config = dict(
    hidden_size=384,
    norm_place='pre',
    rope_fraction=0.5,
    qk_norm=True,
    attn_scale=0.159,
    init_std_qkv=0.0156,
    learning_rate=0.00782,
    lr_head=0.0112,
    dataset='wikipedia_en',
)
Each number is 128 + 24 x the weight over its row's rms, rounded and kept within 0 to 255. Layers, rows and columns count from 0. The size above them is the row's rms in percent of the matrix's.

# layer 7 attention key, 384x384, rms 0.118, rows 292-319, columns 288-383
size [109 106 103 104 115  99 100 103 100 111  99 101 101 102 107 103 105  99 113  99  95 103 104  99 101 109 103 102]
[[153 125 134 130 123 125 123  91 123 138 131 121 114 109 108 147 156 142 139 124 155 118 148 166  97 107 115  97 143 110 155  92 107 113 115 158 160 164 130 130 126 133  86 103 103  68 148 161 139 137 107 107 113 122 142 109  50 130 153 164 128 130 120 154 139 150 133 147 149 118 163 144 147 138 130 132 115 138 129 140  93  85 137 138 160 166 136 108  92  82 147 119 128 143 144  87]
 [115 141 124 160 143 123 117 160 151 195 158 152 133 146 139  89 122 147 138 104 109 128 141 164 145  94 116 142 146  87 122 156 126 132 132 153  88 125 108 138 116 160 142  74 124 165 104 133 121 101 127 103 131 109 123 108 123 184  92 125 139 120 153 126 103 155 110 120 119 155 136 120 112 144 112 148 149 133 177 135  87 143 119 104  84 140 146 150 129  85 157 148 118 140 113 102]
 [161 128 112 107 107 132 103  90 120 161 151 157 120  98 129 107 123 133 123 124 100 146 163 139 135 135 120 134 120 139 153 132 123 116 143 115 114 137 162 120 111 141 145 101 110 157 123 105  78 111 130 127 130 148 118 102 113 141 133 115 159 102 154 101 114 152 144  87 142  92 141 145 124 149 152 112 121 118 161 156 137 159 118 190 126 133 123 101 157 122 102  95 121  75  90 118]
 [148 123 126 150 102 152 138 119 159  92 147 176 137 126 111 126 126 125 142 143 116 175 110  87 130 130  85 151 130 134 135 164  88 123  80 121 158 153 130 121 109 155 130 123 129 109 163 151 109 148 130 129 148 134  99 115 130 105 155 127 149 151 141 138 144 125 145  95 159  99 146 125  93 123 128 123 145 129 133 132 109 115 138  95 133 128 138 126 124 103 141 122 180 130 125 143]
 [137 119 154 104 108 100 140 121 160 124 148 143 147 141 103 114 144 113 112 142 117 147  82 137 133 137 131 125 115 151 136 138 140 123 113 124 130 184 145 140 127 140 147 132 135 134 147 120 163 137 146 122 125 155  60  97  92 100 149 122 146 162 131 129  99 130 118  98 133 143 115 134  81 111 111 145 104 145 164 130  92 124 140  92 123 150 117 194 156 153 122 120 157 145 129 121]
 [121 100 103 135 146 100 138 110 105 131 114  73 119 114 155 132 126  84 120 114 101 165 129 100 156 161 120  98 150 122  76 117 104 123 124  88  75 181 137 138 147 102 111  85 130 142  98 162 116  96 123 189 128 144 152 143 134 133 123 112 131 124 114 150 116 102  98 136 138  97 106 136 147 141 135 116 117 102 155  97 123 114  98 152 136 151 153 150 101 133  86 104 116  88 127  89]
 [162 156 148  99 131 110 163 137 151  93 159 126 137 158 155 106 174 156 113 128 115  96 101 131 125 144  71 140  61 102 139 113 105 170  97 136  69 111 126 137 123 127 141 162  95  83 100 145 174  99 126 125 146 127 155 135 122 117 142  95 125 119 150 137  98 149 156 148 112 150  99 142  98 126  99 135 117 111 172 104 103 118 156  95 108 147 145 159 104 123 189 149  85 116 131 135]
 [152 127  88 130 109 124  93 121 139 172 173 169 170 139 149 137 170  93 157  97 125 107 178 138 151 157 129 131 137 153 140 113 119 120 153 115 153 123 132 120 139  94 110 152 171 115 116 129 119 136 108 166 169 164 190 118 164 139 135 120 123 161 128 137 110 146 119 101 125 144 133 125 154 113 111 144 125 123 103 124 135  74 110  89 154  97 136 153 132 109 132 168 121 125 124 140]
 [132 142 107  84 152 125 131 124 126 130  90 128 104 150 118  96 174 106 117 114 138 128 106 161 131  79 116 118 154 121 170 106 113 156 121 133 120 110 120 156 132 147 130 165 182 156 161 129 111  83 129 112 146 165 162 128 141 113 139  98 143 115 130 115 151 155 133 142  94 119 139  95 138 112 118 119  98 167 122 161 106 136 104  97 116 126 135  77 139 108 159 124 179 133  99 147]
 [142 140  84 151 187 134 139 116 123 158 103 118 124 139 130 120 103 134 113 121 162  99 140 127 136  93 106  81 111 130 136 129 147 116 165 148 170 100 118 155 144 101  98 151 121 141 118 123 182 134 134 111 135 124 202 150 131 125  94 122 136 116 130 153 188 137 118 137 126 153 139 161 142 177 144 136 116  99 124 118 144 131  91 111 131 116 151 137 149 133 140 127 127 106 137 145]
 [104 125 173 119 109 139 130 129 147 107 174 133 116 162 129 149 150 134 153 107 151 138  75 108 165 116 123  97  84  97 108 116  90 131 150  68 116  97 127 117 148 126 117 133 115 153 163  95 130 177 111 119 145 130 148 138 134 154 158 107 131 108 121 151 142  95 144 109 127 150 121 159 130 158 119 140 118 162 122 159 130 114 124 124 177 159 132 124 106 141 167 159 151 199 109 153]
 [172 116  67 126 155 152 128 139 144 130 148 168 160 138 104 149 153 115 133 126 159  80  93 118  77 157 136 138 138 158 141 140 134 168 128  90 133 114 143 120 152 144 141 129  99 116 118 103 110 135 117  88 139 152 123 161 114  75 128 107 140 116  93 138 128 166 111 143 114 127 106 121 138 166 126  87 124 174 148 155 132  96 124 120 154 132 126 106 157 169 149 141 105 137  82  86]
 [139  99 106 104 115 152 134  90 154 128 131 157 154  84 112 121 122 138 109 132 113 107 100 170 118 133 130 131  87 141 150 120  87 155 106 136 119 107 146 141 112 152 114 122 152 104 124 139 145 102  96 148 173 133 115 107 129 161 155 130 106  67 127 112 125 138 166 110 120 123  95 108 146 142 138 127 138 142 108 174 107 147 162 142 101  96 119 161 192 112 155 122 106  59 123  93]
 [144 117 130 142 145 122 142 102 145 100 136 124 129 149 148 162 154 154 120  77  94  95 133  82 115 106 140 133 125 139 116 146 130 154 128 117 125 126 148 106 134 125 130 121 121 158 114 109 106 163 147  97 106  94 109 161  94 117 156  96 126 109 145 161 174 147 139 159 178 160 106  83 133 144 160 103 113 132 131 106 145 121 130 142  79  98 146 167 141  94 112  81 144 185 163 126]
 [114 121 121 138 122 106 107 120 134 153 158 104  83 144 129 142 156 131 136 120 136 144 134 170 156 129 117 117 128 158 172 142 116  78 125 157 104  73 179  75 121  88 144 113 131 110  90 131 126 145 140 100 135 139 134 128 159 116  99 141 107  92 146 146 130 175 112 110 146  58 110 116 132 148 131 160 146 117 132 136 146 126 123 137 152 143  89 147  94 157 112 110 156 152 131 128]
 [117  91 129 137 151  94 137  99 128 170 138 148 116 148 121 120  86  89 112 155 133 142 143  99 126 123 117 129 163 151  99 127 122 111  98 128 105 116 135 110 132 123 154 119 161 185 139  99 129 121 133 119 141 148 168 157 143 136 130 112 142 113 142 151 170 162 102 134 132 132  97 103 138  99 165 137 160 105 146 134 119 151 152  86 127 145 116 134 165 152 127 130 132 149 130 163]
 [153  83 133 148 132 119  83 141 138 114 122 102 153 117 142  93 118 147 123 144 154 120 144 122 115 118 127  96 159  90  92 117 148 127 102 138 161 103 133 131  98 148 111 157 108 111 125 192 169 129 143 108 127 125 150 133 148 176 114 123  96 124 131 102 123 136 118 114  63 102  80 149 111 145 138 131 123 137 137 101 123 123 112 147 108 101 112 150 142 116 127 127  76  81 101 108]
 [114  87 150 159 154 116 141 120 127  90 170 107 147 143 126  98 126 167 110  83 157 113 124 142 143 120 120 121 121 140 118 128 132  78 117 141 141 110 137  90  99 139 137  54 137 140 165 133  99 132 131 127 124  89 139 167 131 138  97 120 110  99  89 163 140 100 141 144 119 112 126 149 133 170 151 112  92 112  83 124 130 142 140 136 117 132 118 110 158 161  89 172 130 112 128 144]
 [130 126 115 151  97 124 145 129  84 124 115 121 155 174 107 118 148  86 164 114 142 145 143 143 113 137 122 114 125 172 108 117 118 142 145 124 165 132 121 109 110 107  81 116 171 111 117 145 178  82 112 133 149 160 156 155 165 132 107 119 169  95 147  94 150 103 140 128 145 155  92 142 150 144 141 117 118 156  47 129 142 126 102 152 137  93 196 103 121 127 155 134 142  96 144 156]
 [ 83 132 152 112 106 123 110 126 130 137  98 133  77 152 117 180 126  81 137 125 147 118 113 178 141 148  97 131 136 137 156 158 112 167 108 131 120 137 145 161 157 132 130 168 136 145 100 157 143 141 129 131 128  81 153 109 198  92  90  74 122 116 123 104 141 114  85 100 122 117 135 139 173 118 118 124  81  82 133 140  88 112 145 139 148 125 145 156 150 147 155 122 119 113  97 113]
 [161 117 121 113 137 110  87  79 150 149 147 127 140 126 116 124 103 139 126 139 142 121 138 113 128 148  93 111 171  47 129  68 110 107 160 113 140 174 123 140 133 107 134  95 173 116  91 143 137 136 117 169 128 153 142 125 133 158 132 148 144 110 116 153 122 143  90 111 120 160 126 100 122  98 106 149 138 115 138 162 134 107 139 133 145 132 122  95 114 133 149 112  91 130 140 158]
 [ 99 165 127 103 104 109 120 164 135 106 127 121 163 117  98 107 112 130 117 150 105 102 157 125  92 180  93 155 107 165 112 107 140 144 168 137 138 149 108 110 107 140 158 117 130 129 153 121 103 150 120 131 133 134 127  93 124  99 105 145 112 140 113 149 103 112 120  77 126 101  90 117 129 144  96 129  99 134 106 145 143 110 139 126 139 108  74 112 118 136 138 141 146 143 127  96]
 [120 150 160 111 107 163 152 144 128 156 133 114 120 127  88  90  66  99 140 104 101 137 109 141 105  92 125 104  92 128 122 159 112 150 126 119 146 133 123 168 154 131  84 108  98 156  94 145 129 174 150 134 119 107 146 125 102  89 134  77 137 108 150 139 145 121 187 126 122 147 117 173 121 127 169 140 132 125 109 142 133 139 140 129 154 117 107 105  99 147 115 162 127 100 119 164]
 [192 148 134 103 124 137 135 101 140 127 143 100  86 149 138 130 132 128 157 109 139 150  60 155 143  92 163 100  98 135  73 112 143 149 135 107 129 125 109  97 113 113 112 119 151 109  93 123 170 149 122 189 113 122 186 134 141 127 139 130 143 117 126 110 113  90 194 102  74 146 156 135 140 134 142 154 141 172 148  99 155 113 106 108 175 136 151 116  98  99 158 126 131  66 142 176]
 [ 93 133 122 139 149 139  95 134 119 104 156 158  85 128 145 107 126 129 126  98 131 138 128 128 117 127  96 109  91 139  96 189 101 105 134 140 129 110 110 136 164  87 137 158 143 131 133  88 133 183 102 117 141 114 146  71 176 165 127 133 116  98 148 121 104 127 121 109 143 157 151 144 136 137 138 144 152 119  48 113 163 152 146 142 167  94 115 136 161  92 152 132  73 114 119 135]
 [135 148 146 167 164  72 118 146 106 127  93  90 110 161  98 111 121 165  93 136 136  94 146 136 155 138  98  84 154 119 121 105  69 121 112 107  97 117 154 140 142 122 121 120  82 116 150 107 112 106  79 134 101 118 178 131  85 173 128 141 118 146 160 114 120 122 103 125 108 125 119  82 104 141 168 134 123 143 137 149 131 111 151 132 151 152 142 107 109 115 122 124 120 113 138 176]
 [136 156 109 150 105 134  98 157 148 102 113 142 174 121 178 131 126 154 148  85 112 112 150 103 130 142 144 102 106 120 123 107 127 147 136 137 125 128 102 109 132 125 139 124  88 149 158  92  91 118 125 110  89 103 126 122 132 124 157 130 130 122  86  83 106 123 135 109 107 109 107 127 115 109 102 149 128 159 115 120 180 126 178 171 132 118 132 149 108 168 137 164 143 110 148 142]
 [148 135 144 119 144 123 127 117 120 116 139  97 136 139 131 120 107 100 145 113  84 134 110 145  94 125 135 145 138 137 131 119 167  97 107 122 142 134  92 117 119 117 173 114 136 147 134 123 181 105 136 108 130  68 154 160 133 118  87 137 170 146 131 114 170 166 126  95 101  91 100  80 136 101 120 132 144 131 168 129  94 100 146 114  87 113 167 119 145 104 130 132  87 113  80 109]]
# layer 7 attention query, 384x384, rms 0.118, rows 293-319, columns 288-383
size [ 97  96 102  95  98  93  88  94  89  96  94 101  92  99  91  95  93  97 100  92  99  93  95 102  99  91  88]
[[143 125 147  92 182 122 138 107  93 138  94 110 141 182  87 141  95 160 133 179 123 129 116 169 111  83 129 102 117  89 129 118 144 144 141 129 175 126 138 131 121 135 128 129 137  92 120 121 139 135 137 135 126 160 168 125 119 125 115 157 133 157 105 110 145 101 115 130 115 153 116 145 104 117 106 150 151 133 127 108 151 138 149 136 108 149 144 142  86  84 179 154 117  95 128 180]
 [133 132  91  81 130 106 107 106 162 117 111 145 152  85 110 154 159 111  99 148 143 135 145 145  83 101 121 174 133 165 101 148 108 117  56 125  92 149 104 137 123 135 140 134 115 160 133 117 142 103 137 119  82 132 151 115 113 122 144 129 141 125 122 197 110 127 148 132 118 163 112 115  97 158 134 155 135 137  89 105 168 184 155 158 141 125  88 113 136 153 144  96 156  66 144 107]
 [140 106 172 114 105 159 140 119 166 161 153 137 132 178 128 149 136 113 124 124 134 157 148 103 118 138 148 157 139 123  97  99 151 133 122 125 126 142  99  84 120 103 161 149 108 146 162 168 133 113 141 150 137 133 136 116 123 148 149 171 154 119 116 153 148 137 155 117 118 119 123  89 139 125 129 129 131 148 172 129 103 130  55 103 130 132 114 139 117 104 139 109 122 150 124 132]
 [170  93 124 146 118 109 100 122  89 110 154 108  98 145 155 116 117 142 118 154 141 150 110 148 145 130 125  99  82 122 144 177 108 132  98 121 127 159 151  82 129 119 163 151 196 121 106 166  97 151 161 164 116  85 143 100 150 112 166 115 124 125 111  92 169  82 105 127 142  98 121 127 128 115 165 133 144  89 110 156 119 126 121 130 168 143  91 152 120 105 113 150 110 147 163 137]
 [158  82 111 106 148 132 156 144 119 142 106 127 117 202 113 155 114 129 117 126  96 115 171 113 132 138  95 112 118 127 110 144 129 127 138 114 127 121 132 102 152 125 101 166 136 127 168 132 177 125 131 120  97 116 145 152 110 118 120 195 141 103  85 139 187 141  99  99 111 168  99 137 130 133 166 171  84  86 120 160 126 108 108 143  88 133  73 156 133 106 125 115 118 120 156 153]
 [156 130 149 142 126 110 132 145 100 146  79 120 150 119 111 148 131 123 128 111 119 120 163  41 115 131 139 140 138 128 101 162 140 143 105 124 124 105 128 125 156 131 116 141 135 162 142 139 141 138 102 138  92 119 131 178 151 102 107 124 116 143 103 157 141 129 164  97 153 168  98 147 130 140 118 165 103 132 117 128 132 135 110 130 156 124 144  80 118 126 118  85 155 191 137  98]
 [147 153 151  82 150  89 103  97 122 140 144 143 122 127 161 167 136 130  93 153 153 105 133 183 141 102  78 154 134 133 152 131 142 147  90 100 107 154 104 152 117 105 117 130 100 163 116 137  91 135 115 116  91 106 125 129  88 102 148 101 143 129 146 144  97 144 151  94 152 145 119 130 138  92 114 132 123 116  92 159 115 140 162 109 137 151 132 112 142 112 103 131 168 111 147 146]
 [142 142 160 119 143  92 165 122 151 176 118 147 140 107  93 119 162 136 101 116 133  94 117 123 143 106 148 123 101 163 178  93  77 118  98  84 155 149 113 132 136 143 125  99 140 127 163 106 141 122 160 154 138 122 137 122 113 116 127 127 152 143 139 184 101 119 132 142 105 108 129 105 116  98 105 116 148 110 141 148 147 158 134  79 137 128 145 131  96 159 125 146 145 105 102 105]
 [115 141 136 119 129 149 122 152 122 125 134 141 136 122 134 147 135 121  96 179 125 112 160 167 143 157 116 156 148 142 128 136 130 133 128 150  95 146 138 144 147 137 114 129 120 105  79 157 125 164 111 161 120 115 114 119 121 124 105 132  75 114 142 149 145  88 139 102  83 149 103 106 145 154 134  95 174 135 130 109 141 118 151 160 154 134 140  92 155 146 107 145 137  95 146 126]
 [136 151 108 136 115  94 113 124 141 107 120 144 117 123 148  72 183 147 188 146 106 136 110 127 127 144 159 104 114 160 118 122 199 100 101 136 146 164 116 107  94 131 138 120 169 120 110 134 152 121 159 112 118 112 103 140 118 179 150 117  96 119 145 131 125 129 150 121 145 139 132 132 130 130 191 117  78 122  59  82 135 121 134 178  88  96 110 102 137 131 122 171  73 103 171 121]
 [110 141 148 136 132  71 135 110 176 151 136 104 133  87 142 122 110 159 132  96 185 154 123  97 121 126 113 119 128 115 124 101 136 128 131 158 120 111 149 119 136 142  64 145 151 161 128  95 113 102 113 128 107  99 128 117 145 132 130 121 106 147 129 109 111 137 163 133 131 105 128 111 135  86 121 116 116 122 116 141  99 136 148 116 135 139 144 125 150 142  77 102 153 111 139 139]
 [123 140 126 112 152 142 104 128 129 156 135 159 135 111 143 148 112 142 144 132 157 141  95  88 129 108 169 111 192 132 137  77 122 128 147 123 118 116 153 144 134 141 107 122 158 102 150 114 104 134 121 115  78 113 140 129 144  98 184 126 141 166  96 122  88 101 129 102 167 119 142 127 137  82  77  81  99 140 106 134 120 129 102 147 120 111 132  86 148 140 152 110 158 103 110 156]
 [153  92 125 102 109 127 141  97 137 109 131 137 132 162  71 143 102 126 130 153 146  97 179 136 142 142  54 109 149 130 165 109 146 111 106 125 139 147 138 138 104 128  99 129 123 146  93 127 113 139 139 183 122  93 147 115 104 107 114 158 125  93 115 170 153 119 130 106 114 113 125 145 117 118 126 144 110 100 134 159 146 138 135 126  90 167 133 110 159 143 106 159 182 158 127 101]
 [125  90 127 121 155 143 145 104 133 126 155 138 140 108 113 102 171 134  97 101 137 127  94 105 120 196 123 149 166 140  99 163 153 107 152 127  92  87 158 112 162 160 136 129 120 140 163 122  91 196 104  68 121 153 135 140 131 136 141 174 104  73 156 159 121 136 135  98  85 140  92 141 139 118 193 136 103 128  98 117 101 132 112 169 177 114  97 110 137 151 103 134 120 125 188 131]
 [134 109 133  96 134 196 105 136 131 115  69  71 127 115 129  98 118 100 144 134 126 123 176 157 104 163 120 122 167 118 160 105 100 107 159 140 137  91 107 164 114 142 116 157 135  86 156 157 171 115 114 137 123 116 150 118 152 147 138 112 187 148 115 136 126 147 125 107 131 132 144 152 137 161 139  86 107 116 145  81  79 141 105 130 137 122 135 133 131  82 150 125  86 103 146 126]
 [155 100 161 116 139 168 152 110 127 129 135 112 147 110 118 142  95 143 116 102 126 151 131 130 127 109 111  65 128 116 106  98 116 143 149 124 160  92 115 154 130 139 134 127 124 107 150 116  86 147 155 165 146 137 131 125 127 152 106 142 146 179 143 141 142 163 121 119 133 116 153 123 129 168 118 109 103 135 165 160 101 119 133 109 139 101  74 130 103  99 101 109 131 160 114 124]
 [105 143 171 184 125 165  96 144 160 149 147 147 150 135 118 117 130 107 104 121  75 126 150 175 126 121 165 130 136 146 142 125 155 116 145 126 120 163  91 134 107 134 147 113  99 116  72  80 148 150 172 152 132 139  98 134 119 134 101 140 100  95 136 122 150 133 123 145 117 140  87 156 136  96 138  96 129 113 109 153 150 131 144 117 103 105 159 136 133 124  81 103 110 112 138 106]
 [115 122 109 167 133 106 122 158 124 124 173  93  97 100 155  99 102 173 145 148 126 132  87 151 179 182 128 154  92 101 114 120 109 132 150 110 168 147 131 130 192 108 160 145 149 149 155 155 130 124 116 153 131 129 116 108 110 198  84 145 130 121 129 146  86 101 134 115 152 117 118 130 130 141 117 148 138 157 110 125 124 127 126  89 112 145 127 135 120 143 137 144 154 107 140 144]
 [144  94 118 126  98 130 151 165 142 117 107  67 123 108 176 129 126 125 151 161 112 143 130 126  95 153 132 128 131 163 178 102 148 114 139 108 143 122 140 136 139 156 155 151 150 120 153 143 110 122 136 134 144 149 121 127 127  90 158 145 143 136 132 138 128 138 156 134 130 111 115 147 157 162 100 107  92 145 133  61 145 110 120 129 125 121 132 139 163 119 134 122  98 135 146 123]
 [119 129 167 144 160 146 102 140 120 117 142  97  93 150 144 122  98 139 133 155 122 177  90 165 142 135 171 135 106 121 160 143 100 164 127 102 128 139 139 105 133 155 112 142 133 145  87 103  97 160 132 134 174 143 154 140 125 122 103 129 131 171 139 120 179 102 141 147 108 125 113 146 113 146 118 140 150 108 124  97 160  77 190 134 163 151 148 145  76 110 146 115 173  94  90 136]
 [112  93 157 141 114  87 150 156 149 144 177 116 112 116 145 115 184 158 115 140 113  98 153 123 134 152 103 165 163 145 124 163 148 100  98 124 103 123 113 142 154 145 181 160 121 125 122 126 180 142  97 177 156 152 141 101  87 132 157 123 127 138  91 140  98 104 117 144 171 142 140 124 136 120 141  71  58 138 106 161 128 122 151 113 115 131 150 149 117 150 168 163 200 125 131 117]
 [ 85 127 106 110 116 111 101 147 102 134 145 117 126 121 146 127 138 134 117 151 146 148 108 115 136 171 154 164 107 114 136 145 128 165 124 106 122 127 132 146 105 146 113 122 155 121 130 136 104 138 106  97 153 139 105  74 143 123 137 118 115 132 146 122 137 145  98 149 145 124 157 132 127 117 154 137 116 149 126 125 110 188 133 151 164  50  83 144  99 147  96 116 147  99  88 117]
 [157 131 148 148 151 116 117 135 188 106 146 151 107 153 145 117 178 134 104 131 129 137 153 152 163 130  98 142 145 106 120 114  96 165 135 106 106 151 160 124 126 124 128 133 128 143 111 120 111 161 154  98  70 155 140 112 140 133  97 113  91 117 187 124 159 164 126 137 157 150 162 125 118 130 129 132 150 121 147 103 145 166 100 153 156 118 130 100  99 139 161 140 193 140 135 127]
 [142 167 125 120 103 174 146 152  95 131 123 136 139 130 156 108 156 127 150 131  90 145 130 109 138 138 167 165 120  94 124 152 133 168 101 102 110 140 165 106 164 133 127 107 106 125 177 146  75 131 107 125 122 131 120 111 165 114 130 149 136  90 151 121 124  86 146 184 155 144 115 134 126 162 124 114 126 143 157 106 140 151 197 169 157 145 151 131 143  96 136  85 162 122 140 123]
 [111 104  92 154 209 128 129 149 122 190 128 162 118 199 128 111 107 164 117  98 122 132 158 153 132 109 160 105 139 159 108 118 142 140 141 143 129 167 131 131 157 124 143  96  97 149 119 103 113 133 128 166 128 117 153 102  98 129  97 145 149 121 154 126 130 200 174 159 121 140 154  97 101 135 120 115 160 144 140 112 116 140 128 119 145 147 151 143 158 119 146 150 144 103 100  83]
 [100 118  86 140 101 117 116 123 107 161 127 121 148 141 133 104 126 162 112 130 120 115  97 126 157 150 134 124 156  99 109 157  90 159 133 172 115 147 135 136 144 115 132 136 155  77  96 124 159 134 115 134 113 161 123 126 159 124 102 107 153 108 134 114 100 167 131 141 127 165 105 136  99 125 126 107  95 102 141 125 121 116  92 112 147 107 133 104 113  98 173 111 127 154 139 132]
 [131 123 127 130 150 153 157  97 115 126  97 128 140 154 148 129 104 131 151 113 108 162 145 151 145 122 108 126 105 132 118 127 122 156 129 123 127 114 140 177 162 144 163 150 113 136 143 120 113 121 131 176 115 126 114 116 104 123  68 122 124 130  84 158 174 163 139 146 139 173 113 135 116 145 125 164 123 109  97  67 151 152 154 113  87 140 123 142 122 133 151 157  98 119 118  98]]
# layer 7 attention value, 384x384, rms 0.136, rows 256-264, columns 288-383
size [115 109 105 105 108 105 105  99 108]
[[167 140 138 114 102 126  79 136 148 112 172 122 145 142 125 141 137 132 109 151 142  96 123 154 174 106 140 120 119 127 115 142 138 147 111 172 124 160  86 168 122 166 131 123 108 113 147 162 138  85 169 139 135 145 112 133 112 129 102 162 160 104 155  70  99 135 135 174 172 101 134 125 122 135 160 140 146 138  94 126 129 103 121 112 132 101 124 123 120 124 144 148 126 115 127 154]
 [154 112 158 122  78 104 104 141 185 128  83 109 109  82 139 122 149 156 161 161 129 151 143 187 129 159 102 131 116 166 120 103 136 138 125 133 132 111 166 144 120  87 163 107 153  76 135 123 144 179 140 102 132 143 166 126 138 109 107 122 142 131 167 141 126 179 121 172 154 157 120 151 111 110 129 146 131 147 155  89  93  91 120  97 116 111 128 129  79 135 153 134 133 118 155 112]
 [136 133 140  90 143 105  94 178 152 121 119 124  78 121 147 111  92 147 147 157 135 164 101 103 125 129 127 131 119  84 137 164 118 138 153  92 142 128 142 144 150 155 173  87 145 123 166 116 120 110 170 150 172 140 138 136 126 122 122 143 178  90 166 103 128 110  61  90 111 160 183 156 141  74 126 150 123 150 154 135 119 114 102  92 120 101 144 129 148  85  81 128 146 107 141 177]
 [143  99  96 107 114 121 143 123 143 137 120 119 132 173 134 146 110 169 118 166 121 118 130 129 146 108 126 100 110 129 162 159 147 117 105 161 120 131 125 100 151 138 154  99 108 159 111 138 119 137 103 135 147 101 131 124 145 131 124 135 119  86 126 153 158 116 122 128 185 140 113 112 104 130 167 140 160 152 164 147 140 141 116 177 101  89 167  95 120 106  81 137 104 121 133 111]
 [133 107 123 140 137 145 139 102 116  94 108  58 142 132 150 164 157 133  88  99 111 109 140 131  69 125 150 115 123  99  82 134 111 125 107 135 117 141 138 139 147 179 167 125 115 125 134 108 100 138 146 104 144  90 133 149 150 111 166 118 128 141 152 100 154 155 114 132 116 107 135 139 138 110 121  98 191 137 194 138 122 120 113 114 104 144 144  93 107 118 158 107 141 184 111 122]
 [142 157 111 131 120 124 122 146  74  63 102 102 143 120 161 118 125 166 110 124 125 135 153 122 123 147 109 122 134 116 110 118 136 112 143 134 148 173 109 128 124 157 168  85  53  96 105 124 151 145 103 134 160 102 134 155  72 129  89 138 144 130 162  85 157 155 126  93 124 139 134  99 177 131 161 137 116 120 156 125 141 189 138 122  74 111 125 133 155 126 104 157 145 139  94 140]
 [128  98 122 101  99  77 134 103  84 150 161 145 111 135 132  96 117 146  92 182 129 112 157 111 125 127 141 144 105  95 124 143 113 134 107 106 135 159 131 153 128 154 127 154 120  76 144 126 108 137 134  95  91 164 155 106 141 150 128 151 127 121 118 153 117 120 116 153 151 153 116 143 126 170 156 153 129 139 149 129 136 115 136 116 145 176 111 130 149 116 127 184 121 120 184 109]
 [149 174 131 108 133 115 142 117 106 117 127  95  98 135 141 135 151 149 128 106 152 137 114  95 165 124 123  99  64 115 124 108 144 122 148 133 154 145 140 106 115 142 200 157 163 134 134 142 139 126 112 111 110 101 135 161 128  74 122 133  85 130  98 150 141 131  99 106 109 140 115  98 148  88 150 150 122 127  73 137 123 108  90 163 175 105  90  66 170 129 147 151  79 116 111 110]
 [116 121 100 149 127 111 145 129 118 109 141 130  93 138 144 146 122 122 129  99 121 181 132 126 135 141 122 102 126  73 149 103 196  60 130 167 143 164 172 132 167 157 147 129  82 119 146 132 143 104  86 122 111 134 144  91 142 130  70 177 138 153 126 127 145 115 135  91 138 138 163 126 117 154 109 160 109 146 116 168 152 149 141 123 146 122 141 145 141 148 142 121  99 135 125 123]]
# layer 7 attention output (transposed), 384x384, rms 0.297, rows 256-263, columns 288-383
size [129 113 117 117 114 114 112 110]
[[138 169 124 109 106 120 133 144 132 106  71 139 142 135 130 180  99 123 119 161 183 129 103 143 144 141 148 167 128 122 155  87 127 113 130 146 133  95 139 119  98 100 123 139 118  75 157 154 121 107 135 133 139 154 139 105 117 161 100 132  99 144 193 114 100 147 131 132 121 139  90 145 133 143 114 120 152 154 108 134 102 115  67 140  97 112 136 127 138 158 160  81  89 166 137 164]
 [149 122 135 107 111 130 115 109 127 147 126 144 113 106 125 159 136 145 162 140 143 181 125 157 136 167  96 126  96 136 124 108 155 134 112 137 148 122  96 139 173 102 143 143 139 129 152 101 158 155 203  88 143  78 141 151 127 132 144 127 187 129 151 141 106 139 131 135 113 101 108 134  81 122 151 109 100 111 104 131 134 104 104  96 145 103 101  97 129 117 135 118 129 147  87 133]
 [ 89 129 141 148 127 181 154 135 110  97 118 123 106 155 156 157 125 164 169 153 103 122 100 141 130 116 149 111 122  82 148 118 117 147 163 158 177 111 136 117 141 157 124 159  84 153 183  88 133 157 157 145 149  88 144  64  93 168  96 161 132 128 111 136 126 137 144 122 116 139 102 155 114 110 116 146  80 120 112  98 103 122 128 166 123 140 144 137 101  78  93 110 131 113 124 157]
 [124 136 140 110 168 112 138 143  96 104  82 142 144 158 120 114  88 154  83 155 142  90 146 163 111 100  90 101  99 114 138 127 147 135 126 163 100 143 178 145  92 133 116 130 132 129 116 130 144 149 120 124 147 132 126 152 112 121  99 127 127 139 117 154 154 154 105 114 159 156 108 130 132 140 132 130 123 121 127 126 134  98 148 181 114 145 130 120 112 120 117 154 162 150 105 101]
 [ 91 103  97  92 150 158 138 143 127 141 110 159 133 131 139 174  98 149 154  85  87 144 123 120 103 118 128 157 156 122  57 129 117 115 156 151 135 112  79 147 146 131 152 135 128 109  91 120 100 153  98 147 128  92 127 102 110 142 144 129 141 149 121  91 165 147 121 115 104 154 135 102  72  89 118  81 141 150 154 138  60 159 120 130 126 108 136 164 133  89 124 150 119 142 116  75]
 [151 141 144 169 134  98 130 123  86 133 125  84 165 146 132 166 129 129 104 157 116 106 123 145 141 131  89  88 106 102 125 125 133 111 167 157 155 104 106 155  98 139 103 149  91 106 113 135 135 120 127 144 125 131 126 122 105 106 135 159 167 115 145 127 165 136  91 111 115  89 148 105 128 138 129 135 147 118 162 133 146 123 145  98  74 125 111 120 157  80  84 158 137 123 122 140]
 [ 95 163 109  83 101 112 130  63 131 146 158  79 122 108 118 148 137 126 137 129 173 164 116 128 159 155 162 147  58  85 128 108  94 105  75 115 106 134  69 162 104 149 138 154 154 119 184 134 144 113 107 109 104 151 102 105 120 117 120  99 155 101 130 147 123 140 141 165 160 126 139 146 141 135 117 132 114 121  74 161 133 147 118 121 127 136 119 131 107  58 136  97 123 116 119 160]
 [128  88 148 123 149 128 165 166 103 116 114 112  90 114 153 115 147 168 111 113 152 108 100 118 146 128 115 178  94 135 137 143 144 138 136 132 147 126 143 116  88 167 115 122 158 102 109 125 148 146 105 131 112  99  99 114 115 132 123 116 107 122 119 162 137  78 125 100 140 143 119 107 151  56 118 124  86 158 109 102 171 100  92 148 146 113 161  68 176 131 113 137 135 127 129 131]]